Weights of a small transformer language model: RMSNorm before each block, a variant of SOAP for these matrices.
Each number is 500 + 50 x the weight over its row's rms, rounded and kept within 0 to 999. Layers, rows and columns count from 0. Numbers have three digits each. The size before them is the row's rms in percent of the matrix's.

# layer 5 attention key, 128x128, rms 0.138, rows 12-37, columns 0-127
087:460424535608473580473477413562433572536462517455516489507403480478497490471490489411566497481551489489442534489449475540479461481429481536506508391503497531584540571444554607565452470540488495518474544572499524478558514464476526504541474568620500521459498604552407555490486508577502430505482583611425517449450489595384551475443521485530499464498554586521476585518449533507489423489507
120:570513432443460520565443611409557444569559461495559479408478514593527520485434513616476545456499480477523456536449421596451552530507528445486409493491503504461581513537477605501565514471474380524461565434441521428509435522410474502505491546420562491452476467462417494531563473490527467526569537560528451490483575440507480514597524481453536449488466543516409477504456450505422519465550
125:528542461490471453484563512612509516439432502512529437510448492492475492495564516532448559520658450436437523402526522536491525458581499520418490444457532504481510474483474476538580520510579415543470510498475460439411457424586560471533481488603498573609507507514503458449479485525564444447571563560479590488540479492491454491534536571517344456518476472504472553589511523487466547448400
120:524445459415446443498536504576560442552486460435479509459488495459445563499445490484508514499609430438471528462495560598477487492523497552430510526424473497468535453504505549481512464512654485556486549394448553460488557416596548542426451515465467540444497520442563446404473452562536482526678461511516476492522466495527500504479515578500466461460435409495561565475578507458550577520481
126:517459438465459507482546558463449459449569558429447567463406553563565459511512530525513478471489534454535480571477614543560493407457529436525477357461540550463533408507491497445471561422506479479460418396489498453519439505431465450493450481564516551484612455507544524632380562530521481524541443489493572513455505515557497507488488542510506490450524445493505528473456528508618408547498
127:459478551517526466516516485554468475522556549425462455472508474521481489507500550485496529577559503530450504546567441443500563442538460433494570472423492441498511540535569593511488437538453526544441470554396434496422477469616501471537516472502470578572500579456487625534429473417474468405451506532500550538557452506486379506468522631503549543566508416461463528510485637517488460543588
135:562474568504506496528390504478497579549537483435464574481400512463481495469528520454508551398486385501554442540438403502564488481533506540482458374465483559532445579445522522547405482535460571493462494377498553404508526482517549485485448533445550476463489467403462490470546523487520489543529509532447523475532561552461520509598538400585491518423448545430516465540399517532425462447540
121:447439538424422493546547527587524554478452507428447507503536514488380487483434445496561404589510560542463473564451456473406444480532566574421453501525537613463419468594485469503489418461491488517433461471481540510533443536439551537532403465586502619550491500489536531461487564541491384520550462560574532458493442557435464495487515506437482511459446423485555462485477513458555518465502
127:423523638566611472510495530451487436518496508546570389472537499549530561436579551570534499528458397519463441476508441444524456469453512533516468491486423517452596593473481445483532535516518557513460546430481533541495548571485610560560488495479502521460382467536622514488529504432413622480527505598495509526486462439515545495551433488545542516457434499481508441504518511471473488420526
135:434540623414465488556494554451496596572587411461424453504413539481450509428559465454515456497522486433480460508507465507490435464528426445509478486523578443538401501485609500420456484573550537451558535541485492538513512465474333478465491436527550510579497492470525490535477528522525551458531398497480511544499419576503487488459517536501565402557442499468581398460537531530460531491496
137:560566444468377506404472421493525544550504535591527489535516396489482523573518463550598537550402533521483506574536505633537482489497579587567469459494462421497485533563540516504418529507475516520457466476470493445601449552478510482554500561492454586568572555498520511537508527474449621513514566455439524505508541465523503524556529439421489510551421467532547571377511479478500491573493
137:537424535569451547556553462550509510523445461578479415451470542424516509430520431531430480497432535440504611435574498536536431440537471480484594492508474494477588461545506481434463467441473510539513543290588566453514527573549524478509517491466437452487560551443578512440464490528473431543516543587510479579471526509599482471485479501580524471497477500529585518482527516518437444561486
133:475469374453523458551477553437488526494488478468522488478509563384565469524613480494587531515420442587469507508538501554493502412536493518546414395602505490505421423468480542589545484479487560471504575457412499547432494466466450459486513504448444530478541509436501537489422508490546479525504563487530483512427608429477370442507442494510568472519494520503497456470539549511338464505504
139:486459465492581608505499458564469547475535551497371374421500518507493511498484524512558467468528511532537547553460399493383480470554493558454542513436506520501489587439499412520495449485465617451588546562471552420525432464497487519523520553433577476505519502521504457513480508494470451480434452423374453568426546437539436521545556479527469575433509431463499492498450477558546503571419
135:546473418413499652415500489537510484653513450529460399476524467502454491513450479503454500541468474413547516537468549442531462476513427544593475572444422526512535547500510522497506507519555485577599445506397474569489477536477506598464482418488409478528413465517496559575544478391508482538523522465519486476578517499549488441543415550567569471546529536432550569465483457461488524495494
134:588448503632501525494473520431449511489510549465577483534574445536414483519517549517468430534574497482523546546529518518511435572597549429435533451550452445487419586499504518500542598467474583463485572368510494543499435489569473587502461469529478547501570494568500480500560442532545479513438534406481493465529421428537517536587491538468518463490515430517489408478541375536468475577457
136:497517475539520388573523453524466446474429556516577434549466509456456532458473506412465469374465442482467506479570503498504495435442467552509550543593423428519514553446475514498597593470487530537391463559559402556487498508476396535403418494560497543489537443507468510545538597487531397523474464467409446580506597522494509516464526489454542491513482514473616482506557476472530448524476
138:416523405569469449587436451501549429544511553554511459470549591504529496526503574454530469400466529462489390550495541499449448563483478478507474514520437464604545495614505565508393468497442544529492487441491550545417385440524484573433515458412484441543515531521453528500494562436506549507544473461489477460440466553522544507445566435542408493495596504471421484441539557504474527413507
131:569593577511459465470492424497470528544471535468445398480504479473528530547534481393460455550478553561563503479527523402466455539477541449392547499568457491490491429592558438586541442605537532538507535437412563520481471552459480626469546513472520550500556550455530517453524552467549495477475536505435469523441509530503493496523475459583456556631480519447444443581486511517613529444442
133:522504455498456563519503426493526402489432501456497559517413566387501567512457537525535522602407417496503496430572366513495548531465494477454524490557545508473582482487547450530539470563507495507564565484492513513497487450485486539467626438579454498501450527549471616491464419611545555460516453536535445456429532462431548446551512465433480592464529451416496562462474445556515540518549
077:590647495460435520499468565513517489508526529470543481460496472479596479516502497518468559517533509537508487533444489506439431439502508521425522414505546645615508451471551432598512503612483477515443427468566508451567460532492480441468584551572482497511545495599493567504427527495532516615440465503504457492509426571480460545541517558498442515390470435447485472617498532529455506482454
069:516592484525507569562493595494560485490511595425570576393525475469490464524575507538513493479450462406523451574487481541469487514502521486442529467483496585492501470424511446611406456509479493473402504516579586470572442517483532526574568559574484548487456538489549620479458476395533500529488529478530521529521441542553441512550508529479490504367409481460506422625523484510481513448463
085:434509488537441449481460464451445512560506510497521573514537549401540503568505540414377565590455441484520488567403500464501525495509441569491496508539505478468550441465530526374496421484453508549460552538446536368549441461480556599535463453477515566522417500464533564599458524487476510488573456479449496417564465533511509511427447455566537500515499475496525456435500498507552627401550
067:535502469485530510497546541498520540545549558491555531524520452506523428497569555506469533421443466575516437565400473453512543505431496492479444546452494528535482504476509431541422584579538499456410560479495567414496558462515519586502528627530341609558544603471490637515430500436511437493536503426444586457501561524572505560523470509538449508470470458484521441515531526509537434481514
053:508555469541480526551477469517548531454518511482536484535578483515493567447602478517581448529573513451534470501554499423498497539569440601510500471555493578471516554532510460547379439500513514463587381537580578513469432464543529495528571483504540549579413457561542427521584459531499427453585523540482494476466524501528409447516453379472507493576474520570444537564584544612513539531510
080:485518488484492455403567406539590500503461461503518520554486506540454565462475619428461468557498428546489477457532550570515528578504503525466494555680492544524585514457478597424516481573485525530466537533559500440479549483494551602577558534537428529468448474452483473506528511451434548439534530460484496427546418500466513487582494504563515450549554487482570521494564484403527634477470
# layer 5 attention query, 128x128, rms 0.129, rows 13-37, columns 0-127
100:467528578564495462519604497476448415487589439518445476509593436570427486511536568523497530443496470483429493455599583540470432524491459528475460486481509414464524475574473474462558489538614479575481530545517513521441569473510540499499551544520574450622554394525434535547545522466420512410505447415509483479534568517416496487560539534522422478527476557500417475526425544460554477588481
113:451567530591512436553473527574514500509438478540515534521585568531577530471547574514620539516508525511490551569561445448430369537448449499514421455599431453489449524474450533486487502486470520530539457435493557445464559451483530510449480499595498455619527431539428503503462568448519481442476587411558602515452519529481467518561395504443567593520513525542495468478480525541451521477548
118:386513514528547550410610369435555490485459516576492413600472464531437479498481471470458471470525561562537460531386536527517547419521517440469546453418567459438542522527560539614511487505514500559528476466530572496490455558475476503527416452551515608448423531488454405521422509516443529589530514473410433577518525478490480505582529448531423529496466517500492482457490468488543512553476
129:515544473527478565460579468508479466574446503433466491531443524538545505442542444397562512494519488513621503533523415394430527534531521552495502506475540482530536423577531509413535485461518517512467366521560412527567478512534518449532583438498485429606537482440442479476518443529516617429512491444463528540438502569509415591494460436407572527538558552548442463458486420473556483482516
118:494430490529530442525487532535569542496549532494513544493521394538473538435513553500397448535453472556404589498449517513567467408584549583484496428496508464517537467476504534456480443502535494516573423489403528512513556465459474550506438552489517521564513393455519552457481435568557566458500458549396509538513479417453470439445406508486460464512506399544536560590477535506392529620449
127:492563466543497522506492486564543537529576457452564565508465373506545478416532436398522553566512520551559485483538469464433560521541453491559518495590518496546514483593446486533491477499381534341504559517459482404482452483582502538422491501550506558433383454497532485450549538548517409548471467511593514493553497475504590443534414462548459540515545491552575535505497461457505551439540
129:543568536579403561440457467507433503564489452462500523538607559579439440481504504554486479475497506409536428510404559478441532535542506528428521475465515509481541503558518519411511467568491527541564462574565506584447463480506540618507559520475538592419527565491490600504482468534539477501555467485479518521476528572407429530482409514491385568496606499535590514520578534528485418495505
119:515487462523483520458445512462512435471437540543559462519513455627574588440599570508455424493532513494444508532464456502538482486480433541484518521453534558502540483473502467507493501451474477482464520480471586550493461544563499558452534495611378523420400514446454514517566418457498544507472509486550477481476571395521510486518540403625459539550459565512557475553592543491519442540667
134:476466602538531515486577448463491468496621591496505383450454533444528428455515538499537536574452475581540417445559468453428482461566480457521542517477546503476516478481523579547533561465497504554574443504440544538476519432445471522559584546414625533455507446491455511582563505575568535545445499513467537498562397564517483487480423553506478514505483513499609469501532469610442521566524
125:518565487499491483498490459510580580575438529524549497534459500543583589498482537526519507587438546486495497573469505505498540556448514480493499464475495374498467629531528500547498455434475433513538596498539495501503372383578523508511533448441451569543490500553543384489457492502540614431553576512408560589504547445464542560419521559455457541533483515485494452550478482491450474591431
126:536494562419425441467455417509525485524551513526423473555398430484530483400499525512542499478433497486498487455526510438508415544489552489592563528615536527580576510495464471494516450530529519450458499409570493558522443424496574459384449438478465475506515531541485568471510531430480464520509566453632417498578441452514498500416522494487485577424462515508537417435466506511561390526454
127:486457489508416443475507436500541489464519483502542497494468525453512529453397527532574539504511366527523559513453521506486573413561539438593386510614430499515469514407528499599523487537449458447487515544589546524443461439446429458517447431454442547395510450461495523469512466454464516411494545526571530489422510559500502577526551593558591548427491510553455530463478442504454439563479
133:457514503523487592606488479562503503522502537506486472548450474485502529546520513447527537542561623407554521483531512637522597440542497562439534587491502412527481534430569442499504545508459525550435543462473555515526522504524446485494385547516587454475465407561538489530531521541373407376475478493412409442490456511528451453537560477468479576518462492512566513507540544458522451564489
129:522430515494503551554532394494531527483491490533463495452524480468459548502491403589496471498573496523510492418560524472507441600540549539588411463425442420444514546436579504493464516486434476564548430484525438442524450422456508544503497495574465485526392515501559599541475505557597496493591536524501506436524489463505519498517542466470423537581440613476489444474442624512365519488518
128:554495462520464577487462499475377427515486517577582521520433602544500488449474512447495478546494560499334529580547492570443506580605541394432503505483439438466418462505454514458480521556584542467548568365500513492573467460527559574452485434453515578474509460520540466441530523488561479473459477451477424542486447473467576488481518527513575477531425513500456487493460515536508490468587
135:499519497593569606446521483445365486475511403538486481407477487467481494441502536432479507406536435512472617551537516454540445488446481500455507570491466460540505489461561417532540497452513436503520534572412458532502537551518473422450465461518502568568529521523471504487503621457577442532566496434386536607563513492464572537524531542508471544552497523525531425493462374536538456538522
134:471475459522458442489475576581559531490574507424365462414500456560555481523467561521579384406469531508512483466552616460483495468529492508453511458484521470587484567481563540532379566492501394513555478431486494467429431514508477517553529563529461490509502401511471466470523554487528432531502549562487526532445468429469496521503577479571474494634512436472445481475528410535487503415566
123:428470565468535531521444450528392522501537529402452549560468389482527489510509562442460503477480510507491517467583582487371551430513461487471466478497430548428568569568489558446493471442451482616472470447595475470491423419448508504433469437575524583462538543479641485424553517430449439549518512506461495521385446448530560463524533487451480536507455501499483510510538474508439527497549
124:553461534460476522450467482425536459530484528391431454513442476492532559630470469544546468495577526475424533553485444450488456495483555519501459460539428452454566608528509525578511413514544475535497522400504496559527538502537426511497538509425481444487506608506511528516522484533338516459444424522538545367487433504503491439493440544484491486605572514595545539481452426540515578512521
095:400518477543505491632522488486444530558472505527642503527524498575514521435474490543546585512443580512449521484481483491548546552440494517503454506494504488472454545504499436500377565394562466594514453489376569507576494520481480463561442513414561537572430515538539444433570542558442459489492586490514463611480498515543509475489435573468423524475526560454445438507574472558519543510509
080:441593500544484485512528485473497457567481461521527496525478487493509551361383458507424552499447568502448520493517408405518528537426478532529426514548491456479449485571525497509429565467541512509522391479409485491542469510487489481559437517473583529503518492600524456504492523568455387561457586450570469575420491577398502547529431491470414566470477488406463486502523453588450479581521
088:582413545455589386394552509480463584512501450461458425532462415660484489434519455574522513529455521592546457534590397509441525527563505521527431500460531490499394511547524527481465589512530455401493501532515483525468450467521457453516521506501475464436542426555532533499555470521565531452452479541526518562493526524438438513430553428492510547508518574566496462498481566463434435570521
067:423445532533494519448584455478421504598505497550556510499503493549507552492415474561483513478496608537422503500490486465511473592473538533500547486445453504573582540553525515489472486474476466487575389508481512537531453528604453388509457488468591463443551482602501426553536500498483524506458581530509438524490479469329457558517525590470451573472506471447431487564538572602458536558531
070:502452467483600484470485573458528392520485548448461483508521543543469518481433584417485424531568464490603453565557571518562480447444554491516467540437514464516473510408445555441538513567496582474448574508501604423550574506459511579431491547508526549420461582508547539388498547479566531468529437514474565508540445515546562527524533576555515510535571404435483523417477508500545521579496
088:574450549481449481505478474544456490490546471545408427429439540510415545579466476540510496525525552559591428496509596433478554461512444489554408500420528491538527502549469487541555573537511446442574412426560526490429506515490542631490488544535447405537528442535505459442492505582527633487370450517459460514499510488546487544536457477553443446597448454534454505499516541550530535547529